Weights of a small transformer language model: untied embeddings, a variant of Muon for these matrices.
Each number is 128 + 24 x the weight over its row's rms, rounded and kept within 0 to 255. Layers, rows and columns count from 0. The size above them is the row's rms in percent of the matrix's.

# layer 6 attention key, 128x128, rms 0.0438, rows 12-31, columns 0-127
size [ 84 100  85  89  77  79  82  89  81  77  80  85  83  84  84  88  87  89  79  76]
[[108  89 142 145 139 106 138 106 153 130 100  92 176 132 121 113 108 140 104 109 121 153 107 161 132 121 152 120 108 108 148 138 160 144 135 104 126 121 133 139 151  99 149 137 153 101 173 111 103 106 139 147 146 148 113 122 168 104 162 126 132 112 143 117 147 155 132 166 140 122 118 116 144 131  81 132 123 102  89 156 134 181 118  90 167 103 171 175 117  90 114  94 123 106 110 188 122  78 127 147 155 140 131 152 115 128 104 129 108 157 143 106 115  89  95 133 110 134 137 139  56 132 129 107 170 110 111 141]
 [104 115  84 140 125 119 141 132 145 130 106 115 137 125 123 147 117 114 141 130 128 103 160 137 110 107 135 135 136 164  97  71 136 114 140 178 164  94  95 101 109 158 132  92 141  86 104 132 147 173 125 137 107  88 171 198 119 122 135 127 162 162 126 164 116 118  78 125 131 113  87 122 132 120 100 140 116 120 110 145 103 116 104 108 121 105 171 129  98 138 120 139 110 107 165 127  97 167  86 118  96  75 144 156 159 128 159 171 134 122 144 161 137 128 151 161 136 124 133 133 116 145 137 160 115 142 156 146]
 [ 96 117 141 163 162  93 110 110 165 106 103 134 101 116 116 157  82 122 130 121 146 148 108 189 136 138  91 155 120 155 147 109 112 126 113  95 128 119 146 114 117 147 120 160 123 150 111 116 103 156  89 129  89 136 121 170 144 187 126  94 107 133 127 120 139 146 126 153  90 144 135 147 126 104 125 143 169 141 118 132 104 121 129 173 122 131 142  94 107 155  87 149 162 118 156 115  93 138 159 144 142 114 174 103 111  82 160 137 116 103 138 114 152 157 127 133 145 162 152 125  99  84 150 158  81 141 143 149]
 [149  91 120 137 110 140 135  79 146 144 125 141 123 140 166 134 147 136  72 156 176 167 161 113 118  95 150 102 130 120 168 118 136 124 132 122 121 109  97 126  77 133 157 152 175 156 139 128 103 118  94  89 159 141 155 128 130 182 162 138 116 115  85 145  67 102 127 118 136 140 154  89 140 121 130 122 132 126 108 102 153  99 170  92 175 167 131 145 131 111 102 128 129 125 153 106 116 137 125 103 152 135 138 144 112 121 123 121  69 112 129 154 134 125 132 136 128 155 143 165 115 151 133 112 115 112  86  94]
 [142 105 155 142 112 106 107 170 142  98  86 116 118 139 104 143 100 123 141 141 150 121 113  98 104 138 161 115 124 139 113 150 162 135  92 153 118 103 122 136 107 174 118 132  96 114 175 115 154 132 142 119 111 127  99 169 148 127 146 124 117 121 146  90 137 159 172 178 139 135 126 157 109 128 160 141 100 129 104 161 177 142 175 137 131  72 141  92 122 138 134 103 144 124 132  82  94 141 110 167 148 132  69 132 105 146 113 114 127 124 140 143 138  86 139 114 117 140 113  89  92 138  82 130 121 103  86 156]
 [108 159 142 128 142 142 108 166 114  80 106 106 116  97  97 161  96  95 203 117  93 140 125 156 106 134 157 128 120 143 140 145 122 128 134  91 145 141 131 137 130 137  99 179  86 143 128 104 136 186 120 148 123 139  92 120  86 133 137 137 105 155 164 138 101 147 145 115 116 115 155 145 108  86 123 128 127 114 150 140 164 134 161 176  96 118 126 103 126 133 107 113 183 148 113 126 112 128 131 155  96 100 100 117  82 122 147 121 140 151 140 136 134 102 111 126 133 152 147 179 123 148  85 115 133 165 158 126]
 [109 118 113 125 123 142  94 157 146 120 146 142 102 112  92 165 103 119 131 100 159 106 136 114 100 115 118 154 122 117 160 172 116 111 107 128 106 150 120 169 109  89 116 147 180 145 115 160 153 133 145 151 127 111 112 110 130 113 157 128 125 112 139 120 140 127 115 122 139  75 147  71 137 154 116 154  96 141 117 138 137 103 126 156 139 118 135 178  93 175 137 119 100 106 138  77 131  86 123 102 129 191 127 110 150 155 118 101 157 158 142 146 107 144 144  87 107 162 186 125 116 102 131 127  95 163 104 112]
 [175  88 136 147 105 161 136 122 107 140 172 117  81 112  90 124 119 144 126 132 108 112  86 174 106 132 134 120 135 174 165 104 126 117 137 109 148 135 127  79 124 138 151 121  97 138 112 135 104 116  84 146 146 156 136 126 132 112 182 154 105 116 152 111 123 120 132 125 129 161 127  66 114 133 155 130 169 155 125 128 136 148 139 115  96 110 139 123 164 157 133  82 107  95 128 121 123 145 149 116 180 125  97 136  99 140 119  75 138 164 110  99 129 111 160 121 142 110 151 164 140 128 125 135 153 128 184 160]
 [146 107 134 106 109 167 105 162 119 101 160 155  97  84 121 104 113 113 135 119  98 152 152 123 127 150 113 129 126 129 156 135 108 127 138 120 137 111 119 182 111 139 170 100 165 175 128 116 146 126 114 110 171 155 128 134 156 107 113 133 140 153 130  81  97 136 124 137 111 171 163 134 105 110 162 146 160 142 100 112  93 162  86 124  98 112 114 128 117 122 136 152 185 131 183 121 114 103 139 132 180 136 116 118 105 129  95  77 120 142 133  94  99  92 146 141 113 137 158 145 159 120 131  92 140  91 153 123]
 [124 123 131 119 115 110 117 127 124 153 147 120 156 148 102 137 124 124 104 113  98 173 138 125 124  85 140 168 123 134  82 119 191 157 100 181 113  74 153 100 123 115 108 120 149  78 140 110 116 113 136 151 141 122 143 170 143 150 113 152 119 121  80 132 122 118 106 110 124 140  95 124 214 117 113 163 151 116 159 146  91 118 135 123 164 118 167 132  87 150 121 151  86 148 117 152 142 110 114 146 137 129 122 136 131 167 156 130 102 101 140 123 130 105 120 128 133 135 110 140  92 147  89 142 161  99  99 105]
 [160 135 136 142 129 131 127 121  79 133 154  82 153 132 120 108 139  94 136 158 108 115 170 127 168  92 121 129  89  92 170 168 100 118 166 102 107 159 117 126 127 135 125 107  95 104 147 125  88 111 116 131 160 161 157 130 167 146 117 119 107  96 100 120 115 127 150 182 139 129 169 130 104 127 112 146 115 147 112 114 113 165 165 124 144 162 159 147 136 152 107 129 137 162 112 123  87 145 103 114 120 103 113 124 142 140 147 116 127 135 158 195  78 110 116 156 128  90 140 172 156 114 103 125 107 132 107 138]
 [115 116 104  69 133 130 114 141 164 132 118 161  96 173 162 110 150 153 120 103 125  95 115  94 130 140 164  98 105  92  98  83 140 116 118 135 134 102 115 154 141  93 178 103 160 159 111 185 104 139 147 110 105 145 104 140 129 126 125 126 164 109 157 148 166  90 138 150 106 117  94 157 160 122 124 133 127 141  86 119 107 146 135 139 146 120  96 123 151 131 157 118 112 110 137 108 104 168 111 163 144 127 149 144 125 173  90 128  84 128 115  95 162 144 128 159 120 187 139 147 125 121 101 121 125 122 131 112]
 [120 129 130  86 148 169 102 146 119 130 123 150 140 130 137 164 127 164 111 154  93 144 108 150 113 135 151 152 120  81 133 105 108 150 105 112 106 135 201 110 120 146 146 175 137  84 104  87 127 120  98 146 124 109 135  93  75 141  98 139 158 132 172 158 149 141 141 149 131 156 121 155 109 128 137 172 154 163 118  94 148 125 107 112  97 156 108  87 109 144 113 159 161 162 106 143 129 106 142 136 121 114 149 101 181 155 115 102  86 136 129  88 125 137 120  97 135 137 147 129 134 154 128 113 154 108 108 130]
 [150 114 108 139 136 130 158 140  97 129 132 132  92 111 146 174 120 157 114 138 108 124 113 126 102 121 186 133 120 127 115  92 150 132 117 151 148 153 126 131 157 143 157  94 153 119 178 142 133 132 148  94 149 121  85 156 170 138 118 142 114  95 178  88 102 102 115 132 113 128 145 121 121 160 118 105 145  92 120 142 112  92 145 123 131 164 118  78 114 123 120 103 114 142 132  61 102 132 100 163 119 147 129 127  75 130 141 118  96 104 151 106 140  84 105 149 136 130 159 147 141  67 155 131 152 170 138 146]
 [175 152 152 138 127 129 136 133 141 153 111 130 153 125 154  84 137  86 119 154 146 165 107 128 109 149  87 114 115 127 147 115 140 141 167 110 147 131 123 112 130 107 119 132 111 157 156 149  94 110  88  73  86 111 133  90 172 163 134 136 116 133 152 158 159 138 141 106  90 158 107  81 158  77 124 114 138 140 123 127 121 137 158 134 130 144 115 112  97 151 124 109 162 170  84 144 144 156 119 115 105 122  77 160 166 131 141 125 166 139 169  90  86 121  94 142 145 110 131 150 132 115 109 120 160 121 111 136]
 [123 150 105 126 124 113 124 105 130 175 129 130 141 168 172 124 101  95 122 167 154 122 105 154 136 125 153 145 128 118 144 133 131 113 135 129 128 114 129 114 100 133 150 156 163 128 183 130  83 146  85 143 106 117 131 121 178 123 124 160 119 158 122 133 134 166 122 110 131  91 142  95 155 145 167 136 121 123 106 125  90 147 119  97 164 174 130 161 156  96 167 128 117  89 133 128 142  99 126 136 114 123  82 144  93 117 134 138 116 109 127  65 141 185  99 169 110 108  99 126 104 125 127 117  83  84 110 107]
 [104 106 138 136 155 157 114 142 167 139 138 133 101 120 126 136  97 125 115 125 150 187 174 131 139 149 162 111  94 143 103  93  97 152 128 111  95  80 114 110 150 132 140 152 118 143 100 135 118 153 167 124 173 141  94 119  98 140 151 129 156 109 105  93 150 132 129 119 173 109 145 123 122 149 150 106 126 142 150 106 159 140 113 109  99 103 108 152 118 120 129 132 139 129 140 104 124 133 127 190 106 128 118 113 173 110 104 164 162 181 117 145  89 123 118 112 122 134 146  54  93  98  92 116 143 115 152 146]
 [105 139 148 160 100  77 156  76  96 120 141 137 139 119 119 140 125 122 165 134  94 107 147 146 114 124 110 130 127 122 116 153 132 135 116 146 127 143 159 161 151  98 153 126 125 126 128 128 145 133  56 102 130 162 166 113 132 127 136 117 164  82 133 134 100 127 136 121  90 120 152 109 157 117 168 166 121 145 165 126 119 136 148 127 137 119 103  87 128  84  95 131 171 119 123 146 151  99 169 134 115 121  98 129 160 127 142 156 145 126  78 160  95 155 143  78 119 158 159 160 154 135 124  89  85 154 137 151]
 [137 111 126 139 143 119 140  79 106 116 145 122 151 166 116 151 111 127 103 145 104 108 161  81 135 131 149 117 121 105 148 117 113 162 169 151 164 145 128 145 114 150 115 136 121 198  90  81 117 119 118 150 118 145 164 137  78 151 108  99 156  82 114 148 135 146 136 122 129 143 147  89  90 108 121 154 148 113 128 144 115 104  63 131 156 121 138 102 122 147 169  93 149 143 118 120 119 138 133 119 165 148 141 144 138  98 124 166 168 175 133 130 113 130 165 145 121 108 137  69  99  91 118 148 115 119 134 122]
 [ 99 129 154 172 127 131 122 118 113 148 145 136 125 123 108 149 127 171 164 130 161 114 111  82 107 155 146 129 138 130 128 135 123 136  90 103  96  90 115  97 143 147 151 144 139 116 159 107 149 126  91 143 137 143  84 136 103 138 139 120 108 103 165 135  97 146 147 129 124 214 111 181 166 154  90  96 160 146 115 106 168 115 130 119 140 102 144 162  92 133 125 149 145 102 158 116 121 119 120 116 106 127 149 119 147 134 100 140 167 142 103  93  77 151 106 135  97 112 180 130 120  96 132 100 118 128 103 146]]
# layer 6 attention query, 128x128, rms 0.0432, rows 13-31, columns 0-127
size [ 81 100  95  97  86  88  86  78  95  89  79 103  97  84  89  95  82  84  92]
[[113 140 129 108 137 168 143 129 119 143 167 130  96 113 163 111 148 138 103 140 129 131 126  97 123 101 136 150 131  63 131 115 164 141 117 146 109 118 117 119  80  88 123 123 111 147 124 151  97 128  96 122 114 117 166  89 113 140 135 132 148 105 163 151 123 102 157 151 145  92 146 107 170 111 148 160 117 102 141 120 177  83 129 142  89 166  99 127 134  89  73 162  87 136 131 100 156 116 111 112 131 114 116 121 100 192 165 157  85 135 126 118 155 158 146 134 141 110 164 129 112 161 110 135 125 130 128 114]
 [108 136 171 152 113 114 109  74 172 178 115 136 123 123 129 124 102 147 115 148 145 123 148 108 102 136 138 147 148 115 150 156 132 122 156 132 111 122 152 155 134 152 120  91  90 132 132  82 159 105 152 153 133  72 119  63  81 134 164 124 118 145 139 115 111 105 130 158 118 108 127 112 105 161 108  98 125 114 148 148 100 117 133 150 132 120 115 132 138 149 136 150 159 143 149 146 125  99 147 149 110 175 137 101 136 141 133 131 104 165 140  96  98 144 132 107 116  53 100 121 178 154  99 125 139 120  79 132]
 [112 100 140 132 123 131 155 161  95  87 133 112 142 176 129 125 179 115 190 118 126 162 103 108 150 115 170 128 127  85 142 144  93 124 135 113 138 139 134 130 133 129 141 136  95  92 108 150 116 135 113 140 147 161 153 153 115 157 108 106 116  73 150 160  94 129  58 127 172 155 132 168 163 136 126 112 106 189 135 105 155  90 110 114 122 111  91 146 169 118 116 121  78 113 150 125 133 153 129 146 127 100 149  96 138 156 123 127 144 110 131  99 121 125 107 131 126 152 148 145 126 122  95 134 110 122 102 112]
 [165 108 141 123 130 117 107 137 119 118 110  83 149 150 124 125 105  92 180 148 117 104 138 137  97 117 123 124 135 119 107 117 166 122 144 118 130 149 175 131 100 147  90 106 144 134 163 104 104 112 139 151  65 110  99 142 196 122 147 134 117 123 136 119 144 145 108 100  83 109 150 123  74 108 128 149 107 160 126 120 106 137 174 140  93 167 111 133  93 131 167 126 111 161  84 166 138 124 107 100 141 162 176 116 125 181 124 126 117 153 116 120 154 126 128 105  93 106 149 131 130 103 127 117 147 128 167 119]
 [174 158 129 148 147 125 104 164 166 127 129  97 131  98 125 107 112 110 120 124 120  72 122 137 131 101 116 133 170 141 133 154 158 130 191 101 115 136 156 158 110 136 118 128 134 132 132  92  88  99 115 133 133 121 122 141 151 142 115 119 155 143 103 144 101 153 177 157 124 124  97 129 130 107 119 130  94 124 100 183 131 127 133 101 136 180 140 148 133 104 134 113  82 145 161 160 139  91 103 110 134 108  83  93 122 107 151 149  99 140 133  96 115 130  91 145 143  87 123 174 128 144 130 150  85 157 170 107]
 [129 134 127 118 152 134 109 115 117 108 172 122 123 114 123 117 137 150 163 151 124 139 171 174 100 143 155 148 168  79 137 147 118 117  93 126 142 139 100 144 128  81 115 133 116 146 141 107 121 115 129 165 187 172  96 131 105 160 126 125  45 107 116 119 107 136 133 170 115 120 160 105  83 129 139 148 106 121 150 123 118 119  75 130 131 146 153 170 129 128 123 177 147 159  99 169 110 134 115 112 146 120 146 107 125 124 119  97 137 106 136  89 123 106 131 139 143  99 113 150 120 114 132 144  81 179 128 103]
 [ 98 114 138 126 110 105 124 124 127  63 168 128 165 164 142 165 132 129 153 149  82 147 128 145 113  85 155 116 148  95 140 134 145 134 128 146 130  92 106  74 138  89 126 166 113 134 154 142 119 107 148 143 147 139 108 137 144 120 147  87 167 132 138 121 102 161 136 144 101 110 109 149  97 143 124 132 154  79  90 138 177 133  58 149 130 112  81 147 142 154 149 121 168 126 164 116 130 141 120 136 115  90 138 130 186 126 120 111 170 109 119 126 123 110 132 155 116 129 147 101 126  83 138 133 139 125 115 127]
 [ 92 110 145 115 116 133 165  71 127 156 145 120 144  89 143 144 111 187 115 169 115 151 176 140 156 111 110 147 114 146 167 146 104 127 159 116 126 128 102 146 119 176 110 108 123 118 129 128 125 134 102 132  90  90 114 124  66 107 112 116 149  98 129 132 117 115 166 102 150 110 149 154 121  94  67 150 151 100 114 106 139 141 119 157 148 134 116 111 156  92  74 134 137 125 176 120 128 172 153 105 131 122 129 140 108 136 116 134 126 163 151 124  98 136 144 137 104 137 166 134 115 161 132  93 134 156 110 105]
 [ 84 160 128 129 143 116 176 120 168 173 134 141 100  89  95 126 136 148 126  88 139 154 150 152 124 140 137 162 128 104 146 120 124 128 119  88 145 103 126 141 119  94 109 109 141  92 131 137 149 163 113 127  84 157 120 129 133 173 122  98 123 173 148 192 142 100 120 107 116 121 117 157 155  92 103  80 153 127 105 116  69 105  94 154 153 110 128 152 124 104 116 121 118 139 116 149 127 112 139 123  73 169 118 160 123 117 154 132 138  84 150 160  91 120 136 120 138 127 124 136 109 117 178 133 122 139 102 120]
 [ 80  86 117 122 128 126 104  84 160 183 140 152 112 145  87 149 182 113  96 147 145 100 108  73 118  94 110 139 119 115 131 131 131 131 180 117 103 163 105 148 149 150 150 117 151 154 130 164  87 154  72 129 117 120 102 137 130 125 107 129 145  92 113 137 138  95 153 155 132 103 141 112 138 111 125 171 141 143 172 177 126 100  94 129 171 126 122 136 125 126 153 112 100 142 150 137 107 143 144 108 131 125 100 153 142 164 116 127 123 139 118 125 155 128 135 173 158 119 131 109 156 118 152 129 104 129  95 163]
 [ 98 138 134 163 118  81 131 107 115 149 133 137 134 113  90 106  88 123  67 110 172 156 128 144 128 102 139 181 110 126 130 124 127 147 134 116 120  88 130 138 134 136 163 105 115 107 115 120 113 177 123 141 109 117 107  78 128 128 159 118 147 130 128 172 123 162 147 149 117  89  79 156 143 104 118 135 127 117 137 141 165 138 110 144 165  93 129 159 130 133 168 139 130 134  86 125 168 109 148 180  37 134 161 158 135 141 111 103 116 138 130 143 154 103 140 119 120 118  93 110 137 131 109 151 133 116 137 125]
 [163 121 135 116  94 166 128 104 108  83 142  85 125 136 133 155 130 115 137 176 121 154 112 138 117 107 152 104 130 143 136 135 165 129 106 139 137 147 107  89 131 138 143 159 121 165 174 164 110  97 137 135 172 148 124 133 135 133 110 150 143 140 135  92 122 124  95 119 144 164 130  89  76 117 145  91 123  99 154 123 173 134 165 157 110  77 136 103 105  74 109 123 141 112 146 102 123 103 117 125 146 160 124 131 101 137 170 110 143 158 121 115 123 139 126 136 129  92 118 105 107 183  86 163 161 166 144 118]
 [144 153 129 108 116 141 133 125  79 123 136 105 153 145 140 109 105 129 152 120 126 130 147 169 106 166 110 105 134 154 169 130  98 145 154 143 118 116 124 115 131 116  51 163  98 110  52 143 131 137 152 125 150 166 144  82 117 130 151 133 158 130 120 100 143 119 130 129 146 132 108 135 152 137 174 130 135 126 147 119 146 128 117 107  97  78 139  67 124 145 137 132  97 115 133 136 157 154 115 139 143 115 150 160 139 145 117 131  98 125  71 114 160 153  86 110 100 183 117 143 158 155 126 161 101 110 140 127]
 [150 123 111 136 154 154 127 139 130 112 156 138  99 131  90 129 129  95 155 153 101 133 174 153 118 147 135 135 157 125 142 114 101 148 143 123 137 124 167 111 135 155 132 116  97 114 100 116  73 148 169 137 161 121 114 111 103 122 155 141 169 128  94 148 109 156 151 155 129 121  98 134 118 133 152 134 104 169 141 117 158  82 174 153 115 107 153 116 133 108  77 115 120 147 124 152 150 149  69 186 128 130 167 114 120 127  82 126 119 101 130  96 101 134 134  83 119 103 166 158 136 141 113 158  82  95 138 109]
 [115 139 110 102 137 162 125 121 165 131 125 131 122 129 182 135 133 108 105  91 154 135 102 121 119  97 116 145 112 149 103 149 137 131  67 103 111 111 186 137 122 119 135 149 165 112 111 137 161 125 110 131 162 111 137 124  65 113 217 134  92 153 127 141 112 150 121 113 135 115 117 145 109 166 154 160 143 100 149 135 106 147 131 174 106 152 123 125 109 121 180 163 132 100 120 137  79 114 141 151 127  82 106 139  96 138 130 139  99 104 132 118 136 127 128 143 155  93 139 144 159 152 111  94 148 159 120 119]
 [131 136 126 119  95 132 102 157 151 129 142 163 137  92  97  78 163 140 126 146  88 125 119 150 179 155 123 117 164 138 136 123 119 157  91 143 162 128 129 117 181 112 166 123 126 126 117 111 100 136 126  82 145 134 121 137 121 155  98 119 104 107 132 138 200 143  99 124 131 176 140 151 126 101 112 166 156 106 106 173 119 112 155 177 112  83 135 104 124 104 106 143 135 111 133 147 119 130 129 126 109 168 137 135 154 113 107 117  93 120 105 138 135 123 134 132 129  90 188 135 146 123  83  97 118 122  82 130]
 [114 171  83  97 131  99 137  69  96 182 129 111 176 109 126 115 141 130 100 132 121 173 132 121 131 112 125 145 139 140 130  95 130 125  81 113  89 121 108 108 127 113 195 127 152 133 144 174 128 166 165  75 129 152 154 129 144 114 164 171 107 109 125 158 161 123  99 121 136 159 113 134 147 109 123  90 123 135 103 115  99 100 147 111 154 145 135 128 124 100 115 133 130  85 121 144 154 121 113 147 143 120 153 126 130 148 148 133 126 120  89  93 136 110  96 152 129 107 112 103 186 126 138 112 100 129 151 104]
 [ 63 144 107 202 121 115 160 120 139 124  73 149 117 135 113 105 129 120 136  88 151 127 112 106 144 169 118 178 128 139  58 140 113 152  94 112 146 119 133 153 139 132 130 122 128 160 160 105 151 150 103 125 106 152 139 165  89 139 149 124 153 122 113 168 110 122 121 151 118 104 128 135 126 138 144  85 145 165  96  95 154 125  89 106 122 145 129 125 122 160 128 140  87 131 104 123 102 130 168 110  96 108 117 149 154 134  99 133  96 122 149 141 133 142 168 102 140 151 135 143 149 118 175 129  99 130  95 136]
 [116 141 124 122 139 149 114 157 111 137 113 111 128 122  82 135 110 119 133 109 143  78 138 125 112 148 151 148 146 149 114 121 109 129  88  94 140 113 105 134 144 152 148 139  90 129 171 169 111 133 113 116  68 143 100 150 110 135 129 144  75 200 120 167 133 111 107  83 115 126 116 149 124 127 112 139  97  72 125 120 126 130 110 148 160  69 145 150 154 127 161 148 163 119 141 156 150  97 134 118 128  81 139 146  93 130 120 139 135 146 146 128 158 175 147 122 136  58 126 103 125 118 142 147 117 107 158 118]]
# layer 6 attention value, 128x128, rms 0.0432, rows 0-7, columns 0-127
size [ 85  88  84  86  93  82  90  95]
[[ 69 113 124 101 129 164 141 130 138 125 114 103  45 162 151 143 162 128 107 135 108 102 144 171 167 116 115 125 136  90 122 105 136  83 160 161 116 120 145 184 125 154 127 115 157 111 117 142 147 132 149 143 151 125  96  99 114 115 113 101 114 156 140  88 145 133 104 141 145 165 100  89 125 104 127 132 174 157 142 144 155 138 119 110 140  78 115 110 137 122 162 100 128 138 172 120 134 100  98 143 116 114 105 141 168 102 148 147 144 133 134 103 142 130 138 107 134 102 157 122 159 152 170 134  96 141 124 110]
 [142 102 166 144  97  90 124 217 147 143 162  85 124 127 134 124 143 171 118 102 168 120 131 115 146 119 152 113 132 104 124 123  89 108  89 114 109 107 119 129  94 163 159 127 120 105 131 126 164 146 145 122 111  98 125 130 123  98 172 118  98 113 150 140 154 130 153 146 121 153 123 109 129 143 134  95 144  91 160  95 124 142 128 129 140  96 117  98 103 151 162 114 139 158 135 128 161 124  96 118  99 109 111 118 168 107 178 110 137 134 122 162 140 150 147 115 103 115 106  73 130 136  98 110 113 155 179 142]
 [100 131  73 128 130 158 116 153 150 103 175 144 124 128  89 105 117 131  93  88 136 142 118 129 112 142 131 132 127 147 128 126 137 122 136  98 106 146 148 122 176 119 124  71 138 139 126 179 114 140 113  89 135 163 152 115 117 166 145 120 142 106 143 122  92 118 138 172 130 134 143 138 124 179 120 126 148 106 157 151 120  63 133 174 106 100  96 127  92 130 113 102 144 167 138 104 102 102 125 156 126 179 128 138 153 160 117 137 149 110  95 158  67 134  95 130 141 134 119 117 145 165  92 120 133 111 147 127]
 [135 120 117 124  85 110 120 138 137 154 135 145 116 144 145 131 130 149 104 138 108 159  93 140  96 135 133 123 171 109 150 153 129 133 128 141 121 137 151 135 166  79 149 166 157 118 121 111 124 169 120 109 125 148  96 102 133 116  76  87  96 157 101  91 101 140 127 142 135  96 133 145  72 137 122  73 160 149 165  92  98 102  86 101 158 139  96 110 105 159 134 152 143 193 130 134 124 132 100 100 126 115 112 131 156 158 177 127 147 147 135 108 153 131 127 140 139  86 148 115 128 167 127  96 138 126 117 161]
 [108  86 129 126 127 159 113 128  91 142 157 151 146 115 136 106 125 141 131 109 116 146 156 131  98 128 147 110  99 149 122 129 114 168  75 147  91 119 127 131 156 115 165 116 139 161 102 124 158 160 166 101 100  87 151  85 108 142 152 145 122 115 136 101 117 149 135 124 153 144 127 111 126 124 106 124 121 111 108 164 118 122 140 110  83 175 109  96 143 130 146  99 148 105 104 107 110 188 110 111 122 146 121  82 131 182 196 136  93 136 154 126 133 120 145 129 130 138 184 150 131 104 149 107 127 144 168  87]
 [ 78 160 152 154 133 104 172 136 147 103  66 180 137 144 121 143  89 158  89 109 168 157 176  94 144 109 147  89 130 151 114 142 103 144 114 107 144 122 111 123 160 124 142 152 129 157 120 117 123 103 129 111 170 130 181 150 116 141 112 145 115 153 100 130 142 117 124 135 147 131 118 123 104 105 168 167 111 142 101 113 140 154 138 145  90 140 134 162 113 137 136 118 122 132 155 140 109 118 109  68 162 120 110 107 105 149  87 154 142 101 137 125 128 104 110  93  95 174 155 121 120 122 130  99 116 100 101 124]
 [108  92 132 106 130 124 106 124 111 145 175 141 153 144 115 131 185 144 108 160 121 115 106 161 139  83 135 133 124  91 132  88 117 121 113 106 174 161 165 132  99 129 117 100  96 148 141 124 144 106 141 128  71 142 127 112 110 120 167  98  87 117  96  83 142 135 104 103 147 146 133 136 154 102 155 165 117 137  88 135 140 165 118 104 114 107 132 131 127  75 136 126  87 173 133 146 139 186 142 136 120 123 161 167 155 160 134 114 153 151 139 139 129 161 118  98 131  96 122  99 150 115 131 149 101 122 107 154]
 [108 107 170 109 128  99 116 120 125 138 133  78 124 117 191 122 109 149 148  89 132 122 120 126 150 152 121 106 162 144 145 116  93 108 136 132 124 163  85 155  90 131 109 167 133  91 110 123 141 105 116 151 132 169  96  75 122 103 145 100 149 143 138  95 143 136 150 103 148 147  90 116 122 145 136 131 121 137 157 109  66 141 126 139 125 154 113 129 115 146 147 168 157  79 110 145 130 142 126 148 125 101 121 142 100 123 127 141 182  97 108 133 169  88 104 134 167 131 162 160 125 147 148 123  82 135 164 126]]
# layer 6 attention output (transposed), 128x128, rms 0.0541, rows 0-6, columns 0-127
size [ 83  84  83  85  94  82  86]
[[ 81 146 107 115 149 134  81 112 141 112 119 124 105 135 117 142 165 115 168 106 165 143 136  82  78 117  78 154 201 110 118 137 111 119 141 122 142 140 138 109 165 141 138 126 132 107 127 149 155 139 158 115 140 132 159 112 104 113  98 123 113 128 106 103 128  89 191 156  97 122 107 100 109 121 125 111  89 171 152 134 126 125 107 140 142 147 126  96 119 146 129 126 168 145 142 116 108 149 109 169 181 109  94 123 135 124 147 127 143 128 138 138 104 143 137  96 107 152 102 132 112 180 142 149  90 144 167 146]
 [134  94 130 174 130 151  97 150 136 154  84  85 127 139  73 145 108 114 125  98 140 134 102 123 121 134 129 113 153 110 140 152 132 127  80 172 135 110 114 141 143 174 131 125 122 144 134  92 120 100 143 123 111 131 126 146 116 129 163 140  75 140 116 119 134 131 155 129 117 110 108 125 109 143 114 115 128 109 160 138 119 141 170 133 151 130 116  95 156 170 169 108 154 140 112 118  91  89 118 153 137  82 121 103 114  94 115 112 130 190 129 126 118 123 125 171 129 147 134 112 157 154  83 167 199 119 178 120]
 [149 147 136 136  86 136 152 133 110 188 141 137 107 151 127 141 134 104 114 134 119 150 105  94 149 109 128 163 100 120 104 153 120 131 134 119 168 144 164 132 151  92 175  53 125 138  50 133 107 129 145 122 119 144 116 133 141 159 118 142 110 115 128 138 145 119  90 142 142 110 110 156 121 143 122 145 135 147 124 106 132 118 133 139 147  92 106 109 173 148 135  93 164 150 152 116 118 147 129 172 132 151 121 158 156 138  39 120 128 107 110 119 107 129 143  93 129 138 164 115 126 129 112 104 142 110 109  79]
 [123 137 144 161 160  42  82 173 165 119 111 140 110 116 133 116 131 129 125 128 139 133  70 122 121 110 137 111 158 123  99 157 139 133 149 128 147 153 137 122 143 137 178 161  98 128 143 140 126 133 147  98 170 123  95 120 117 141 127 108 158 114 164  97 127 142 156 113 125 148 100 139 135 143 121 139 100 115 191 145 106 139 159  87  94 123 129 121 144  88 197 112 149 134 132 114 119 104 134 166 112 163 114 162 124 122 120 105 129 119  86  93 116 109 112 104 166 107 115 119 153 142 134 137  97 127 101 111]
 [135 134 105 105  86  84 114 139  97 134  91 114 163 128 138 110 132 116 127 135 131  89 123 118 154 119 130  97 116 127 112 124 147 137 137  96 164 130 136 114 124 159 133  98 115 181 149 125 132 117 165 160 140 101 137 107 104 146 154 129 131 148 191  85 154 131  89 149 134 125  98 108 113 164 121 147 115 121 148 136 100 151 140 110 111 177  82 104 128 159 127 126 136  92 140 201 154 128 173  92 139 133 188 103  97 110 108 147 116 141 124 169 128 109 126 128 113 112 103 155 116  98 114 163 155 105 140 136]
 [155 188  76 116 123 176 129 158 150 136 110 124 148 128 182 130 145 136  93 145 108 122 141  87 111  94 133 123 116 161 100 133  69 126  95 136 144 120 116 119 129 175 177 110 147 153 152 144 187 101 100 123 115 118 124  92 152 122 124 115 141 174 165 116 149 140 128 124 135 168 127  99 141 112 130 109 199 137 106 117 135 106 111 136 129 119 131 140 141 134 118 138 113 129 136 127 148 109 149  88 120 154 143 135 136 118 105 143 121 115 121 155 100 120  87 127 115 117 124 104 146  97 178  79 116 131  94 129]
 [106 115 114 126 161 132  97 132 109 123 131 109 107 120  74 122 150 169 162 174 137 110 194 150 101 153 124 163 128 110 134 108 157 165 156 137 116 109 135 125 179 114 132 121  91 121 121  95  98 159 157 131 112 144 112 135 112 137 112 112 127 117  64 112 139 129 156 148 132 177 104 119 147 152 145  95 117 128 130 109 132 130 156 135 166 127 144 149 125 120 125 135 175  93  87 125 116  99 107  99 148 139 119 115 122  81 156 105 142 136  86 112 137 121 151 155 150 135  81 166 139 158 108 173 104 136 102 121]]